config = dict(
    num_key_value_heads=5,
    vocab_size=2508,
    schedule='wsd',
    batch_tokens=[65536, 131072, 262144, 524288],
)
Each number is 128 + 24 x the weight over the matrix's rms, rounded and kept within 0 to 255. Layers, rows and columns count from 0. Numbers have three digits each.

# o: layer 19 attention output (transposed), 160x160, rms 0.109, rows 89-99, columns 0-159
# v: layer 19 attention value, 160x160, rms 0.128, rows 90-99, columns 0-159
# q: layer 19 attention query, 160x160, rms 0.107, rows 96-127, columns 0-159
# k: layer 19 attention key, 160x160, rms 0.1, rows 96-127, columns 0-159
o89:126117192139136153117132122136080130101111138125121080098104098144137104147123149107152137133107108136111130133080150130133128122129145160116130097132117129104126144136107151146170132087158119134100158118118101131148136122085161112074117120105143145210133182120112143125112110150055141092168096127155129134117144165116102080142133119143137117159113179111137138119172090134124164152110140075138130133105099139100141123114125118114090124141117156129103116135134132115118124147101120
v90:160155136171115156135119144133135148135148114121140135177116109136119116091169150164112112146106131184185151115155113142119158163125143157120124156106119157123131089153149117138129134170139113120115165170111126131131149105084115115128144150112118094139145127091082137103140176124112149162167104070127130135159124130099104127101132107094124126120114121093151154129117120109114144147133130155133139116187101149134131124149075156123142125109160108120142097144123089135146107121107127
o90:071102169107108083150145099152125135129153156159125143124096122120113125123113152119138163119131150103140108092129095132138144107126135155107144096112138159118152126100103132177144131121124127106101102120129127154102114159127150131116134098106109153117117119133095146138110117156134127119116165148108126126136109157110122146139080148135150123140146168120134115119114168119155112088113089107117125094136137156131165103104159131135160114143078134154119129153093175134102133105105119
v91:152158148116142142155150133160084162180154079103123108104107139101128118114142088157108094104109130124104142120126108096152115137153139108113143130094163130131112154087093131160131140168159149156125144141097121140111172143095140082140116128172108136084114139156133132155112150110139145137128138116127163103172142143137134129119107139128107141078146138138101111127108087105138085084123136097123135122098107098122118148106174136113153105147137086099152086115158146187193125149142146
o91:117108136102094124138147135144136131142106115113111102149137149131114097131188139123126145117130145170099157121170147146108098130141161109104081130129093103126149115128126118129140109068129127140102109110125088156126125133149098122106161160130117129136164144137164114102175117124095115125105145130101077153109113116140068151110132119137104070196174109114147128103084148137141088136128126126132125105131140123119120120105126136113110123123128134151131180091125139105106176139097143
v92:136116176118101123135134153116091152115106135098117129068112150128187154157157091113139088114121109142122102069163088161129162120130134121114122135130144104114136165113115096180156123126132107134120143121119094138116095141129135103100113138138149111097138105106160107145112134121114136132101115117132155131156094156130167119157110149145157152078124117062125145122108102105140108107128120165093109092117091128115157132147122157131147143080150094103132152148142117139112141112071134
o92:135103163137102074145125123119119088122092126119099137120100122133090102125121131148114152105157140107125133090146114139121104114142169161100120150118094134089122114114134131169128104096123134121098101148144138121121145094093146128151121125097103130177130098155133109102158119103138117134117152134123082141117136127091112133105176121118133110158162136131153099098163146155111135131130111116184113143114173097116147147075109125096105184150133177118151109108134139133113124117138121
v93:148119135137110073151118183145130114176156136113165118135127121167140146140162152157131172098122126167122131116170091133128152144147164144129105139132120084150128116163179125132142144159129145116116148137127088124136144143137128140134112122159103119101122119127147159136135099137100110123154134137151116141161167118109082102145153131077153139119148105131145089119152132143111130137131121120086115149149120104116074135096137128125169109131171105115151117098107104128137121107116134
o93:149113150124094116092125077133108147137118103162118105128086148066119126103115114117129158164116157094110121131106157147141113144127127154139101135124170109128138154116111134131147138138140107116133122113158099106132139122089125131101104113126110149153113096091126161150118120107128113123121160128056098115099114132126131150132144144129087090144132162099118149128118104155140123131107093118161152131113110143143119123127138113120193122111108147166129131095136153139128136177120124
v94:133124199155147112152145112160123111058159147106122115097122138076104145137177173142168114098114139097139141125122109114150123146127108113145114089134149117108128165119123119093126115126103174108129119078109103143134111102100169158134124117108096170163151130133157119150117136136193112127156148137093092115146100172110140085137156159160137121111137123121150156097105097099131107116120124093088128152110137114146109136146101113128136120126131143116069117116100117102135158094145126
o94:169113059116107158139121173136159147166031088122113154150135128157149118136111123105103179132098112134112101077113141163114123117121142104109122153108082125135131116158125147156161114150141062139089143114162133133126131161124123116155137130146121116128161122164165157153127105133128104154132131142172118136147135086100126139113114111118091140100150127118126121135149115160123164100149127156152121161137116139091133112113093134131140130111149132102151136111163152158146130141135152
v95:131142087131139146100111107160161103114128128111107142119122132145115106150119110113111114155126153112104109116089165134144121100155111165171124145165134137128138112139096114140149152123115134136102122151132157121095103102140168115114142136128123165145156134118155210092165144103175152107159136145133119152108137115145131142123165138186101130124116137138148078118146142126116098116109161091063100083137085106115165111102101131131105170162117080129075157124081124158135157134101122
o95:131153137120077119146160103164136115133120127152121147148150077178102163193140149093104093102150147104167144174162126144132097131096125100110150124133123087133108133128098129112126118110148135103164098134144137168114130183131120145164130135110120103125104143097144090163095109124112102127140102079127127114140154168145164144127105114111138154119114112100155125125137102149142159127144133172117129138125139183106146153157096130110107161136163113138142109116143132111126126120148145
q96:111159159132147143114142112078146106131101115137130130138133139159131125117136107159116114131134126137139146131158148089163147118149131142129174130114141122158123099162146115133126155118135159109104162140142127160139128079160126175138125129156141100093120158103146137125129117126150108115146142125141105144135116107124134163148132134126137127106138120093139136112147100128141102112136121124107137118123150139135123154127139138103125168136146112123142122126142115141151122146140110
k96:130123153128145138119129102139119102137111131158186128101110112122119115130176121114126106145130137131136118159118148111162104120151118160114144124099129117120125140111147142119124122141112132142144111147104134133163161136139161093102150134140117136142088135138136148086120169133121140117116120128128099136126108136110103096127120152099143141131129143154111185121115176164115125106087098130121173122134122108104112145135110116134127110131149146136127129121150174127083103119103147
q97:078086124146118124114086156131115132121184097085134107124164140140091103082127159110130125111167098145115116132115141159109129129132143111140089108122128126104098146101117134111123116164120101109119148105153119163150124090137105123120124108119113111153108117110150135138135099168100078113145178161141126124156179106168151115141118133154101151121116127119101119104158078195121131129202119168118112130125121115109127144084101105120138164123113096090187103160123098097144149098132092
k97:157116115145071136125111099149121132148128129153097142143151115102110164079112114105144151106116134125105119102150101141125125136126168160122108116175116116146125115194107119150122137119148126129124163125097099138116116102127100137109161144111152144119144122146139129107147097116128114159137150121116144120127128156157118115117115105099138104136150140148118123135137135105128089137116106130131130102136128102156186117109132107125121108136120132163135137113152120127129143111158131
q98:116115117123122135099098156114113118129184142156137135133177133132118126130101155123142153093141144130107132099145119139110099131152131109119148120116119148117125139104108103128110151141113110108137125137159108165165133119157111104103139132102150127140125123122149160130142120149125078142128155146112144124143148131124135136139111151164136147131109135106149095124153108171123132117166135137084104155143132108120144147113117120136134136151114122087161122138153135124145148103147118
k98:125149129147113129103112114135118135142165143135077111124153093153124149096120137105141143108157118088099137094156107161109159120126158130113118124149136138122141121167135178124115137130159108108122116129116151124117115096105109164154129144133132124107153142128125127118149099130133105157134146127142114115155128130142149120101136117135133097159131122126135100128147137099130115145158155142121107108150124111148151091105171114106140126136106100114153136123133106134143134141143113
q99:159114124102146156162159117137116125096121191127156130126119113105122144143162114108131125147102114100112096135124106146139133156139086117120124157114114135135160117113096126142144133141118104144138109163135141093119132147103138093135119137124161164141133134158134096133110159143129143127131102099136124123111112137096124084118124087111104106144127119135131145132059186131113130133064125110155152137144103130150119119118138111139151095153120132115117132121113193110131115152120151
k99:104131124128120107133137128123146150134110123089171111126114113149128131122126116157113117146137120163181125135122141125119124125119130107116139121100115146145112142108132150101140128137114122148140107143127125147142143129153122144152113138159140111140141133147127128150137146103099119116155111120157114138120155113103148127136138130104131145114140124142136112135090104131146140132136147106128110128107089151120105130114122125134099142113126145107130116124129105108145106132126123
q100:157147097110134123169170125144101150131105142114160122147098117096116110139124102115152136144079116100126121138143134141152129139144133110122107114101093127152125116084128108167123119120101121134140136132109134102067118159113132078147106120139139157120131124140138121115100147170114195129132124121148101116077071113093116127118155075124118145138139142169130145152073185085143095127096133105161124114142123144136133114164144119134135081133127118133135146114158171133125138111152158
k100:102138156145133103158133132128113125124135132143143122114120126127129105150173116155136112140103130151136130157124156129146115106122092095122130104110145116134121121093129106126133101140117125160132125135122118149119130116129109118102120135129084152153136106131141143135135141118126109116151115122130093146111136130083105131132127124135132139099102134159100138103115112138138140119115145120135151124123145139120096145128112128125128139120138142135105106126108155124156148135092139
q101:116135144144141113131157107116142144115080127110084112119109129118132141137134118150121135177123134134149123157124128112146115115113136121130145095135161138156107130165142114135124145108146146145149111118116121141110121102142160111131136133135117141126135156121108104120113134143154149119163117140137104123114121131107129153116143090108119123140163122137130136118114139063164135128134109102131150112116109121132121102163130136130107109148099127171093160121120119144127102136125140
k101:144121153107128121132141107126125126126157147130141150119118146104126110142178123130140117147112156100121135132114145129140122134134092162117115115130144106119088132101123087129133110153100143150141111139142125127144158142150147087108113122118117158133112101118134157109123162139148160120115115124102106139107122125138124132152160125126140160129106154118104157134119148159107123097121091139136143119118130154144114161138098122131123143123138111141115127141114143117119130140110135
q102:138140124131108127160144151129138142134119173145156138157135117100109144165164123107163109133086126110112095146166121118122116142103110115132120145119120118150122080126127104124111109143119094132100140119124143116082111152116133105146121115128125157128153148141156155096096122129137154128083127124139129115113115158102149121114124090134127147102145152144141148126070199094108115121115112114152099170160102132138103142177156105133118096131143144097123135114155178160137145140131152
k102:105129140137146107150129129109150115117115130126151119121128124121121118150197107143146082143116128154129099136121135141154085125163142136129161104124162124134140096098129091122134122135109142139145130129127118123131151157130130146119103126145085151110120123104159133119124137100137122147137134125130116144106123144091143135131137133126128131107111143131113141124114113126121127121109134125138146096125148145117119143130113155121140141111130144126116131144139137115143110145120120
q103:156127134145137128150152112137118135122127122110108101111102128137144140182134115139140127139109160115141157116111139132127140148147144118130123140116093146139096133099160107120124122111103161140118130114138118122128127139135140146127096138135126127123162151178124123130103132132137164108138087135130102126117113106084138139120115111122102111134148151099106176139094169096126121149079124078136115134100111120136125132147162130143131104152123118111104111144116123126117139123134130
k103:130131145120143114127123126100131130113138140113153173113097155136148128132159114151144106158113115123145118139106117109141102136135095121148119105098141137110119142140114105111124125110080115112146119117134126121123148147123154109116125107118111153150118121146135126120107161124159135111125113132094125144122137124127120125144115143124119108136091155121099139127117108172128159116131112125157103111130118152121114149130119138142123127140122115129144133116102146096122092142103140
q104:118124140091132131142109128142145140131122177147138140136121133129158125150084121169128133102141114084126124118167153099148159106100122146128187123123140124149138131107117105119123118150091116151146127132140126138097122140118099084148147132124126133142151121149166155118124097165132138143133117098111138127110093143079139143124136105126128109117138101100143145117074143148101140188112099121167124121121121152165141159148139122118154148141139144101114127121148092109101093135139136
k104:087110129135121115131114104099131146116140121135140151126124132098142089123126124168098130152144142149143103144068127102143105126120112066127152097112138149180127090123132125165102134126152121113114144121089097157108137126122132117123142103120110119126114143121135119112120148110137096120123138116167079169108146128099125114139154170132126128120144153152151136139117111126163128137134111113112128132112113151098121105122087125140088145118105118120104106147093091108106114097130116
q105:150159124096175154162121118117137126124116194131154142139159126151145109154107113124147135123061096113154153167125109141166159139160103136140159137120142129156136119122099128129122136146122100130149063121140131082112159120157153109154133160137150132119154125147115113145079105151165165120164107082152131129073131109112141123103121089130135112129131106146136118127090157117149127138124124084115161109147135149132123123163124141143132100141139128141143144115146176141121144108149140
k105:136095117154153131104119111090102144110115143149147168119076102116099113166152110138114114156122120123144144159122139125143121145105106107115149122120139126141131133121132087125124113132122138135152117145126100111129128128121132121129122145091129128132085121134147160114102144137129136079142096127100145180071109141121117107131104150129144151105144158121107140126095119141110152130085115114105128138104125151173142146145130090138135124106138152094128142107109160147125120159107128
q106:157116155116128156127138128118136074117135100112109120100094113109131107054120146144108133132229129148133142130100108126117156122095156145110143083124120128111131183096160142141122118104149131154157137101113078120186095104143144148123145109126116115129111137139101133155172149136139086129108118152128068115152132153124138143124141183118118116150123149129126135130192075157126110124150113141116101116093141118120123093084166136130144138099126118144106137149075090124141098138119113
k106:141102095098100129110142161153146148152133137076119130145149086122149152144108157133140121124151139100120129127156137100127133154138154097096096149147123117115148120149117133165104139135127144117124126107131122133166147128121132119150148120135145108108164146146088108154127085142131125127109130172121139132123096131164139146127141120123121157137142094147151102125138163103150145114157120174131121110144140139140155107109132122124116118142125124113110132108158088133128140131146119
q107:131112149141142140092141154140159108159149074125091145134126099132152127127101086130086123097138125155135137095116167121135119159114156129124105140121127112100097155181122156142133121109156114159125144129115130121146115102160126139097134129138162114117133122108128174127140106096110104117131126141116126124160126131152131126129121139111114109125125088120132080124150101125106088140158144150089122130111138105140156090119096110135145192112125107137126125131123093138141163105116109
k107:119137118121144111114125138169129096140162135122111085125126114142145134123098152121126163106171129139127114087160148154106154105174159156099127130164143097130144099149128171077113176125144141121112101115113126104107119108127140148172142134121161118128123151136120129113133100111106113133147120126142110098144146125122126138119145130105143082133137113134153134130143146119122090107110145113130145105133175122118119108132157126142144112132147138156139120122148159123134146114144147
q108:106179114087107124117150133113120112134062171113166148150154135115112146123139135153127130128097076099103112143211147110145114141126098114127107093154139126144131073105140084128126095132114108088097126147117145150118162122104144092117137106161114126130127101129150137092095108136077168129139174063141151128115109107121137114120124123121126141170113138114144149085094189106125159145102125123127138105156099154108112132155141151146092132140154137093123148076120116103118099160107151
k108:115127144111145141155103096087121126109118144142132140111131125117115117153150123127131103126106127124120135159108111121108119141132111124127131062114127120153116129097115114157135130128128133119119110109105135144112128170111138120101133119145100128144116087109116113126136138106135147152128110103143126162118123133087120127142133135138113111096093153133091142145127118138165124137117152125137155125110117129102096145131121134131130133132134121137119122141107123142130136122098137
q109:130133107118150147163121124156124097120135153124157096127103156116135120143122156149137167122119119135156146151167134095158062122117119115129145095124121173140127105113152107126077125132101140119127098133144096105125140118115100127119117131139151134128091158180155127134111116165125181108091149076164111103088131135160143142127112101137127136149148137089171149111109176131170150135120110078118135117117092136129084141119167127168136102113083122121151163139078122129132094138122144
k109:144136136125135113146113115106151138122131115108138160128101102150138119136139119131110089141106120162142108142129123103148119132132118121130140083123139122145146151131107118119162133124099128139131129138120126128109179157105141105147122126127144136134119127165118139109081147105157137144148106165104154161130153137104122140127113104125135139123137140119129155128086088119115137127092120142158111133102116170164117135123133111133167159153149119131119134131122126127136132125103141
q110:130132169139128150139170136140118115147146112104112129139118157131105133104155108116124132097166148119120100123104149144087175089131160166132107168111123098135152148111117168115139134124142117127117171103102133137159136116153120113149158132121139098122109082110116133171128132134100111125158134141107110117165115145127158144133112137099118119141115173165138113120185090100124084113159135167141101125138160094139167100092171078119149127128084140136102110081148147168140124151124124
k110:130121127136110157126146139138112117122149107145114128132118112114133151133130132114144170111169159130138130104131145149114125124119164139134137150139133137133129133152141132110124170098147149116129118129102132131129091116117146160145127103125144140109113147111124146136127119137114131108152131130129137113136120129174093138116118124156148137197172106108115116143173142100101108125166113150151144145143131129123154117140142143115143110120121139134136103133153103118138113117169142
q111:126130138105117139104150165099144101128133070109116110118149127109150088079132163154112158106147105147137139109098126136110149090075147131136136096126130112130124145151109138171098110090139121151111146076166100154191140084158147121093187147105102147142107136109132153154146150124105074096135135175092106161141144111162157121148105147113130144143118118142153104131167067171151130130153124120089121145120149079136107101107117123113134118125138125111128107110084107149126157106128109
k111:138131099140101139082162148149142151145116103080096105130141105113181148105139153137121107115126130144120132101148117141149150107127144117077136166129128146123137126120122140099156158128133123148150148165123119105119133143132108137150126136135159116104147170138093141138137113128101102131143140127137115113136132130175154159115149105147120137167163109127154104120117138128120085135103118131099123141143137123145123119106128148156129121157157139124112120095119109110136121132142127
q112:148163128120124121161127099142079129132098126154116117177128123100117138141154132088191151143081140126147109107148136131148116114150135131126086151144133121089127106119149122129145104131117114099133105135152169097099131165153078083100117152098197155142115155130117136111093090144093120144155083086126171132126111151089130096072159054134107119119097122157132118124113138120115147070131101125128156157141169128142160157171142101133124096116124118110155127107151152151128132159166160
k112:104150145145164111177139155138166114128136054156140117173135102094103118097197114102146151136118154112174097128112113117124097093109112100168131148111115085111121159145117156149123092115148127146133120133151182154124109129117103114110120130117104128130097098121109152122097132158098123099101150109113121169149101106106116157101168146143146149142096146127134122123082120139113149099134102084127130138110123135144135120140159155136095107112143136136109128113111161145122155120104114
q113:147111121134100162100151183086154149119134130138120154091137145146156142121140200139106123131163164138132116116126106148106103118130130130125158105131101130137185130146142101129102123086128107123147161146143078133126105142121133159135124148126131155129117125176127127131102139106143142104107157159092154125123128144153162119179110117116119143144170142071178170138174113158162150123076112154102119073078109111140109111155172107149127116075116149146122137135127124108143120108105136
k113:123145130084107147141094133161134120114148149153121093159165121136118131143110117137129130117155091112145160104136160136132177152150156136146153096157109116124147143132098118120143118156138093129118129123135103161121155179118123108136146141139146129093156132134117091184102135100131118138104135117144157128107156120123134113121104130132106145141094109122097124136162131154144130152100141153126142134105131129162107147129108134135131155161148125088146064150133117092139120131162096
q114:165157114107084160155126131144133135110026088114081148123125133094107098133145185146135121138141127133100144117150088111128129142115077115127108121130131117106100098120110116146138130115121132114147122114128169102173151138165127122121098137114115127139167126101126154103131105140121103139064166148167153179102151156118118150154093130156104118112101105111182130101129140109139156173120145117107154161118092150111157104146121101118112126116159113081158110114072091117147162100095148
k114:103152097125155099131148110121129149118090138152161163131167143142138159130146126133124104141107100160132164119134099121154105143121105127135118100156157155080137126099124084086142103126097144100134138128129128110149163172111131139138124155134125130115135133159132150107083127105118141155095102110147131163150129157142111128116107081124132112106124127134120148132065137132166137176109147092106116128124104157151126123115132139103184136148156106112127140113086113127130063168123151
q115:133147140106126150149122117157095154117116133119137134143140143137168115154146164106168129134060118108107132117156140096141125130149117105145128107139135124141118101145157138126133143118090139136101140127126145113101154160096128113088089121121126122134128113128128099111124106156092142149116152091204133095069135072156129097101126112122123112133135155110151141092110155145121184099127096185147127123103107122126109143121162150172085114155086130056136088126139122126096104144106136
k115:129167120107134102174132093143154140117103125157119158150135137144115133145124151110127092149156105139122118116125119104164096153130141108182119074158135127136108144093129121159092129152119133112144122115124161118111121165115146132129105114144120114165089120124121145101152133116143127168147120115109121145124177136097126110169140158146084121098120144116112132119104094137165127152140156142166115143105128189149117148121135119153126167138117091127115151179131120112096130141112101
q116:152189105101140136089096118128096122120087214118143131149167140073066155139119178133178106080148126151138137092142118130128131109126131137113107106085088154145134126103107118084129122154080125050137109160131153119100159145119133120142124153143117107111114092158104149157089149146135147109142113126101139119124126162138102137161125108160107123166118114139120131086093125075141170148105146110150152108152079178103137134175134124152142124129151142134154146169151134126124136119122146
k116:130145131108111068179114116134095152110095147159126177159104136131099173128147131132109114116141121166107147122137090145133125119095134106165151125118116178092145126136131141139123139150162116116171174135107107118138163118151135109146131132115157116138095104145131180144106123122122122097113091126060159135117152134174118150166104149156123120168139169106144154131136130103132110159137125085105098094089096146127165131142104125119161150109105127119080147105114126134112103162135109
q117:154130077102108129092131109113112113100161115105141126140138093145119122102096099128107083090177139114118119150111138109104131114099122161177174137136135112130139136148151117140116124150140103105140130116119128116166138071128130111129124110135168090124100117135127176152122174138161128098138180128141112159124149111117158137085106121131137177103128130104109116158140080156131139153152103105106150114111170115116134150116154136108131140087110118161124113088126053117180175128123122
k117:156133090135131141150158130122106117148106093095116116138127115090148124123132173101132137145199178127145122091114110095101151159114155106090142130146130103133154111118135131149089183140144134114119104134125129147090101102140122174137124161106126118111111138114098127124158108143144106113101105201115108127121152171122153118103114113126123144107127100128093107148150114108153134121103197149163128125082141141105149121137184172116095098141127178120123133128126143145131184126167126
q118:164168136130139095063145105142129112110093138104118114118123132136120127175137118110093091127134091136172136155124120063177126137143080154122164121114160100160130092101127152136152132141049125133107150189124120136116115111146145076142130137101125159122149105098128119103114143075109154159127134128161168151123141157092190120148134101137129128097114127106147179111175168102121083119100123129175110093124142152119092149145104160111117158153177159141130141124109140119128118116096155
k118:148120157143109168119108024165137127136138130106112078096086092120148170104110121132144067140128121121163149137126106167101137135064090108129107097174105151152144075112111189130108113120124104128125112118110118128126124120138108127156106094147122105143088115112158109125099115111147097099146123111141140145160088129122165125151138158152067119129122123132111173148128127115099098126121155140104125120128085145095120128130110115125112109114112104091174138142121077109102149106118127
q119:115135140127134132064114138115112132145150083154096163122128159122120138168123154161135090108150129146122140152176075160101114082084152122106190147160187141106107148147118122111152126123120115112144121147175101114205147096099111163145142110122141134153160140115150167087161153111139098125082121115109093131080169124133139166128142135105163152162111162123212113147090137114137102165111081105096084159092130082127084143117077139123099151108115148116157106097099131155140160073132094
k119:154131133107147130063158090109158151142065146121113149158146132121132104139154144116102125095137138160131117073138099097146133111173139148110162107133110143132171114107150157119129125114159146117166100145097122096144152134168159170149177079117148138107115121131107145128127148128184135127155126163131124136136165143154172121147159089102126123126120139164189067146090118137117101133155058145153106163122112132160118091141068122075153105115181131112118100158144133148121157107156136
q120:093126127104149172134112150127135113119120128113159176091144100143170121149124148058140207126102178140126163138166154114135109143124130109085175125150112101166121185108147110173128126138079134115117116084117128151078125141158110092108052148134061129059135137141113134138131093131107120119135170135201106160125030138147117113097112105126143140108172144159118120137179148132113101138124099113134143132097115107169107144151149126112143132104119108157135117127108124148076098129133122
k120:124120139141150162154071128086187145123177114106118159081134120195144139113096102110119147124085097178202113140150115104151121151131087067190147136141126177151157134143149180161103123153123143137156148110117119137114154125103149112130088102154131102115032143104093093142098119103108121155158154116130143172143109154136130134166205175153127099138135199151150147170122120171101174178178120136133133106160107152090139094153098065164127153123103098127090137133144125125158104127123152
q121:129114107118081121119157080116149102131128087122142145170136134152088138196170142101085121104186103121097099131122142108103118104138125108117078131137081080086103145136132152125095138108139151117120126142128099108070071127113144174142116129139107123140112142186126156101135136108155127124115104161143140127139162127124094113133126163109112099105157099116115094116091103123117140149121121155075136160117141140141148097136134124101114107099127110111107083148168092098118167113121118
k121:112168125156126157144120119137092094147193108110139136155120127125135145120108110084144192089161121137149112120135162092136128133088099112176149123154176179115155115153159142141072138125174134136160144088152122108117133110155090128069109159098136157122113159142138125168215096129118090123134128120081182126133138123182104132122168173116120111129116142129079087158128162100104124128180110137092097151174102096106144097129086111162093126149111110137154115148179109096142126136150137
q122:103104155170090156107135128183142130157192113124109117142119132147139053175175111131140094130190128143111093115122171151125135132173177119124129169106098076138144142116127200089117161118175120127089147148121134139145077116077157108160183073144095104056073118138154134113116153149092077093181114123114126118111126117168121099189113123128172142156119131127099142173138167148093115110118092156179137072149148100107105132113137146127134135171096147121129164171167128108164141157140146
k122:137083078137082164062156197083206122150095130127092140098108113133168136204130164140115151012112147115071150123146181159120128112180185105046109151114071109114126133168097128101145116117104100117102089190102130165152160111137127138158158104121162122080194127095220094113092099127134146148122138170172117109191109129134087123147092084126116133141140119105181117104196113169084134139110115152129108122154150095105150175134132154128122112125137187128149158105117080112112053130122157
q123:125133106151151078124107111089122125119100125097123127099143155135135142135093110131104128103117135135142110124150094103080126107151082145094110126098147105124132139126149098093118107118113164088166123108149139106122177086179165152127135123141111107152125138115097154146123166113158124120142087185192113112135130147103097138103158125109132134141107112101116182092118122115129179122094118112100148113103105179122149130177104110111096114127116125172134097125136120082087158101140132
k123:127132162110139117099118114122091100107154147133090143085155144112110107130109125148166110093141164122121145124105058169132137158093119164084119127098137166123121151157137078082107106135116117088158136148177123093133150125112075150093112109133106114157171079167184146143159177103164099156099101150150071115161123120088118155120144105080114143108124132125129136084142102118152101098111147120082101106137109131151117177117168120157145160123157077123133145090130155149084128153120150
q124:143156089143086052124115165103113134140117148119151186140172163103151094164179142130138151097128138102084077110178115109103184114115140103166175109111123126160159134123157105157140163112086113135100156160122166083148107169089133132138146111106142167161081114093105139117136148123116183127123098121098086110151131167093109122161120127085116109145147124104149123107104160139147110164111114123166169134155128131162134134146178154184149146126183122104119134115168114163113145158119125
k124:143049111103125136063139140117119106173131094168152118153077118121160165193180164133141175119129157091140156129164120110132129125124166122103152154102084118079150141097103074117141151152085070114141126121106119121155171151123157123098100145179152119097162108161144131090051145080178152115082109200167139168115088125104113127109032058072100142148136146120089069100152099139184138117099119141084147171154116169133197147136144150129104115125197125112144165062120135108105143156098130
q125:071143174189148149093105108135132113130136148126161122139134100124091157116134075132103118113064081131096125155114162120138117115099121142107144106129168123086112142171148136106110171116113156102149162108165146103141109122128140087163148121129094150178137180096108109142106083109108126128113119071220100162122128128132082138116134139094098147079145166196110087120118115139123128151116128094076125125118167063117067086117145130145096073165119117103163121104140165156141097130138142
k125:129095186162160138167191114142089146131138157121129134111086109083079092103152130119121136121114145092075145143130155117138106101152138166137133130094151153158142086109137138155135137126150142145140154128138133134132101124106132144117057113108143161087099106150122164155149112154144113082098105112100144099133120118175129154142146141128108108156111154143157099127153150128100147088152089102142113110124144068106119126144124156127074123105094119156119100148094149062157089139146122
q126:139158113169162056097118118172125137143130139078165119130177090171143178162183133177142123060130154137105132154154087108117067149104169132136132105128125108114119096152134126075102123128098151156166099084086109137066124150170170096144123146076170096132072147140127109150124150091068138114125152131108127084141130159140175109120151089111141173144130128090081106136098183122120136154152150095211166123127139205112092205147086095106135147112112152093114096131139097103114179122141141
k126:145086105106160134065149165106114106141169121088151169134174138131192163157140197133182108120155163110126121126145132080195106127159193148068078148137123138119120112110141088106120150125109079119142117175139108189071127155140107115104130085107141096055153139166197152107088140116137153162147092177116136116171125125070147072107150051133147134129142110122124063135147118131160126143096192130131111095117108170108157167153168112115195115148197109086112122080144095134197089102157167
q127:132136105088125128107136112124101170068141135121102113138132141137085126167143059093116167116147147094094113156154148142136062118109130129082143130071079147163144167112139150159135142115085122079099074129138133080134097106115168134160138189102139139161135143151175155084113146140144150134119053071103078095140125128105129137141127152093104109143120171118067154130067170113117148120135103081100112123089148137096094118152146157128167140113149129139126118101127127084126165139154098
k127:116111126079161143190136211060091181174139131151127132083140129110163141187139202168145155075100150106136088160106174129143166088172185150132105139101087082106098188104083116088120143129079095124088087177141114146154153197143200134175161080109146100081143091128141162095117177145190120110130059143145105105150142117117125128211102092095107162129129114147114145115114100196161159085131093126106139135161134125092179154104187155117108090130164119111106083140153175145146156162152135
v96:160127140139138130149044146106117154138105145167169106153100130119098116117133139126160149123132168165156133149145115133099126143141102140147135106150142140150140147110158121132078117123129141114146112133131087107162071072111145114130128122143084102082098131179120137143112147128088135139125152121109106161091107145134164151127107146140152128148109137129129150124159170120147095125160149129116124138120100076096147154149122170107144100101182135106196119105163101127120100167137136
o96:119116104111116114122128105147129185174166093103117107112162055137097089133128096142128120137119105117126116151088147087149098153123104140116117159122162101183191086090121128129106068127136127121163097096171109105177130081094139116112190142141139099129125129119110115112093155167148120123150070127127131138118131114138103125155142116144159117128170125079125124135124103152158133119107111117146130125134150120151140126084139129154158114147141150146097125126164145141143158077141110
v97:087106128105127083101112169159148083123124165102138143114138144083131158107139114153089110142121089084129114119107153127153157129126135126135134133124140102117059091143166120134087151162132135160144149127116099119103169115129155132099129102097148103137124085121133116125110132116119146130148161104106147133090099103133143113161118110101135123135174133136093149163166131133125132131125130157083140147107115156169129153121137106121126108145086123107149153092133146139131167137150128
o97:130159171150145084158166106151159143131102136157105149086124202159149100125174122118161126142152132148141116126109100149114119145149130171097097096167089118149143111104142116157115162136117116108120119142139135120108121151175145136138145137180093102132134152115158109137170084079124162138112136115169166145119114129137113110137117133115142153142166101142137094149157147143139091133140119132097121096125133127106144117125118089137099128171105146134081146144132128159113093122118128
v98:105145080105152183148119178132141129171147162143127130122150151132169104138101144118116131086101092122118148132137092121157109106144105146070121142130120145110166139152154124114116114111121111160129113124132135142125152154119180124161119155108136130154122182085148143129152172125117092176115121117143111131121141127169106134137152103106145137147141098112095123125127108142152076123113121154113120134142170118101078148077112131102130121172110152118131106112152125121098122166132148
o98:170120163145090151124087130141111115109140145102124146111135094120165107169152121126167153135179101124120171087115128108158115138107125136115164132159144145129082156131091092146117156104166109140120130162134154104121137127128123104097108106131134128145108093129135123158116083139175168105149159161078154161118141159105138108133096167134106161122131147136107143114133184134116103077125111093152137112094169143120154139161119146121120136175136102134118156111140103173128104115174136
v99:116105134137151157110141130100119141172127126113149113175125123101110113115136120135139132120128152110153111146099158099141147161157101116135114078124094111122158091131082136122133112081129112145127107149111133125129202114179126138173132134117135149119121068127102093155152081138140149097139104152154086137141130119117122083140136114085157130092117106119098129119113110149137099147120174139107140118147124143113081107121143121113145133111114151091178161102108119141149148132157097
o99:163119124137126131166127161156078094106109164179132135116132134127130135173087162062121095083122147135152102128102127139100151099106134168133097126119131160098146137161123144127151122127140099066133142099124131120145113137144129101129096142158143076116128116113187121092146114160144141095075112148055141133104106107120137139113141098161121130132153116154137139116088151129140125159153114148114122128126176150110148126134114054154126099146111125132122116136182122131118187121130112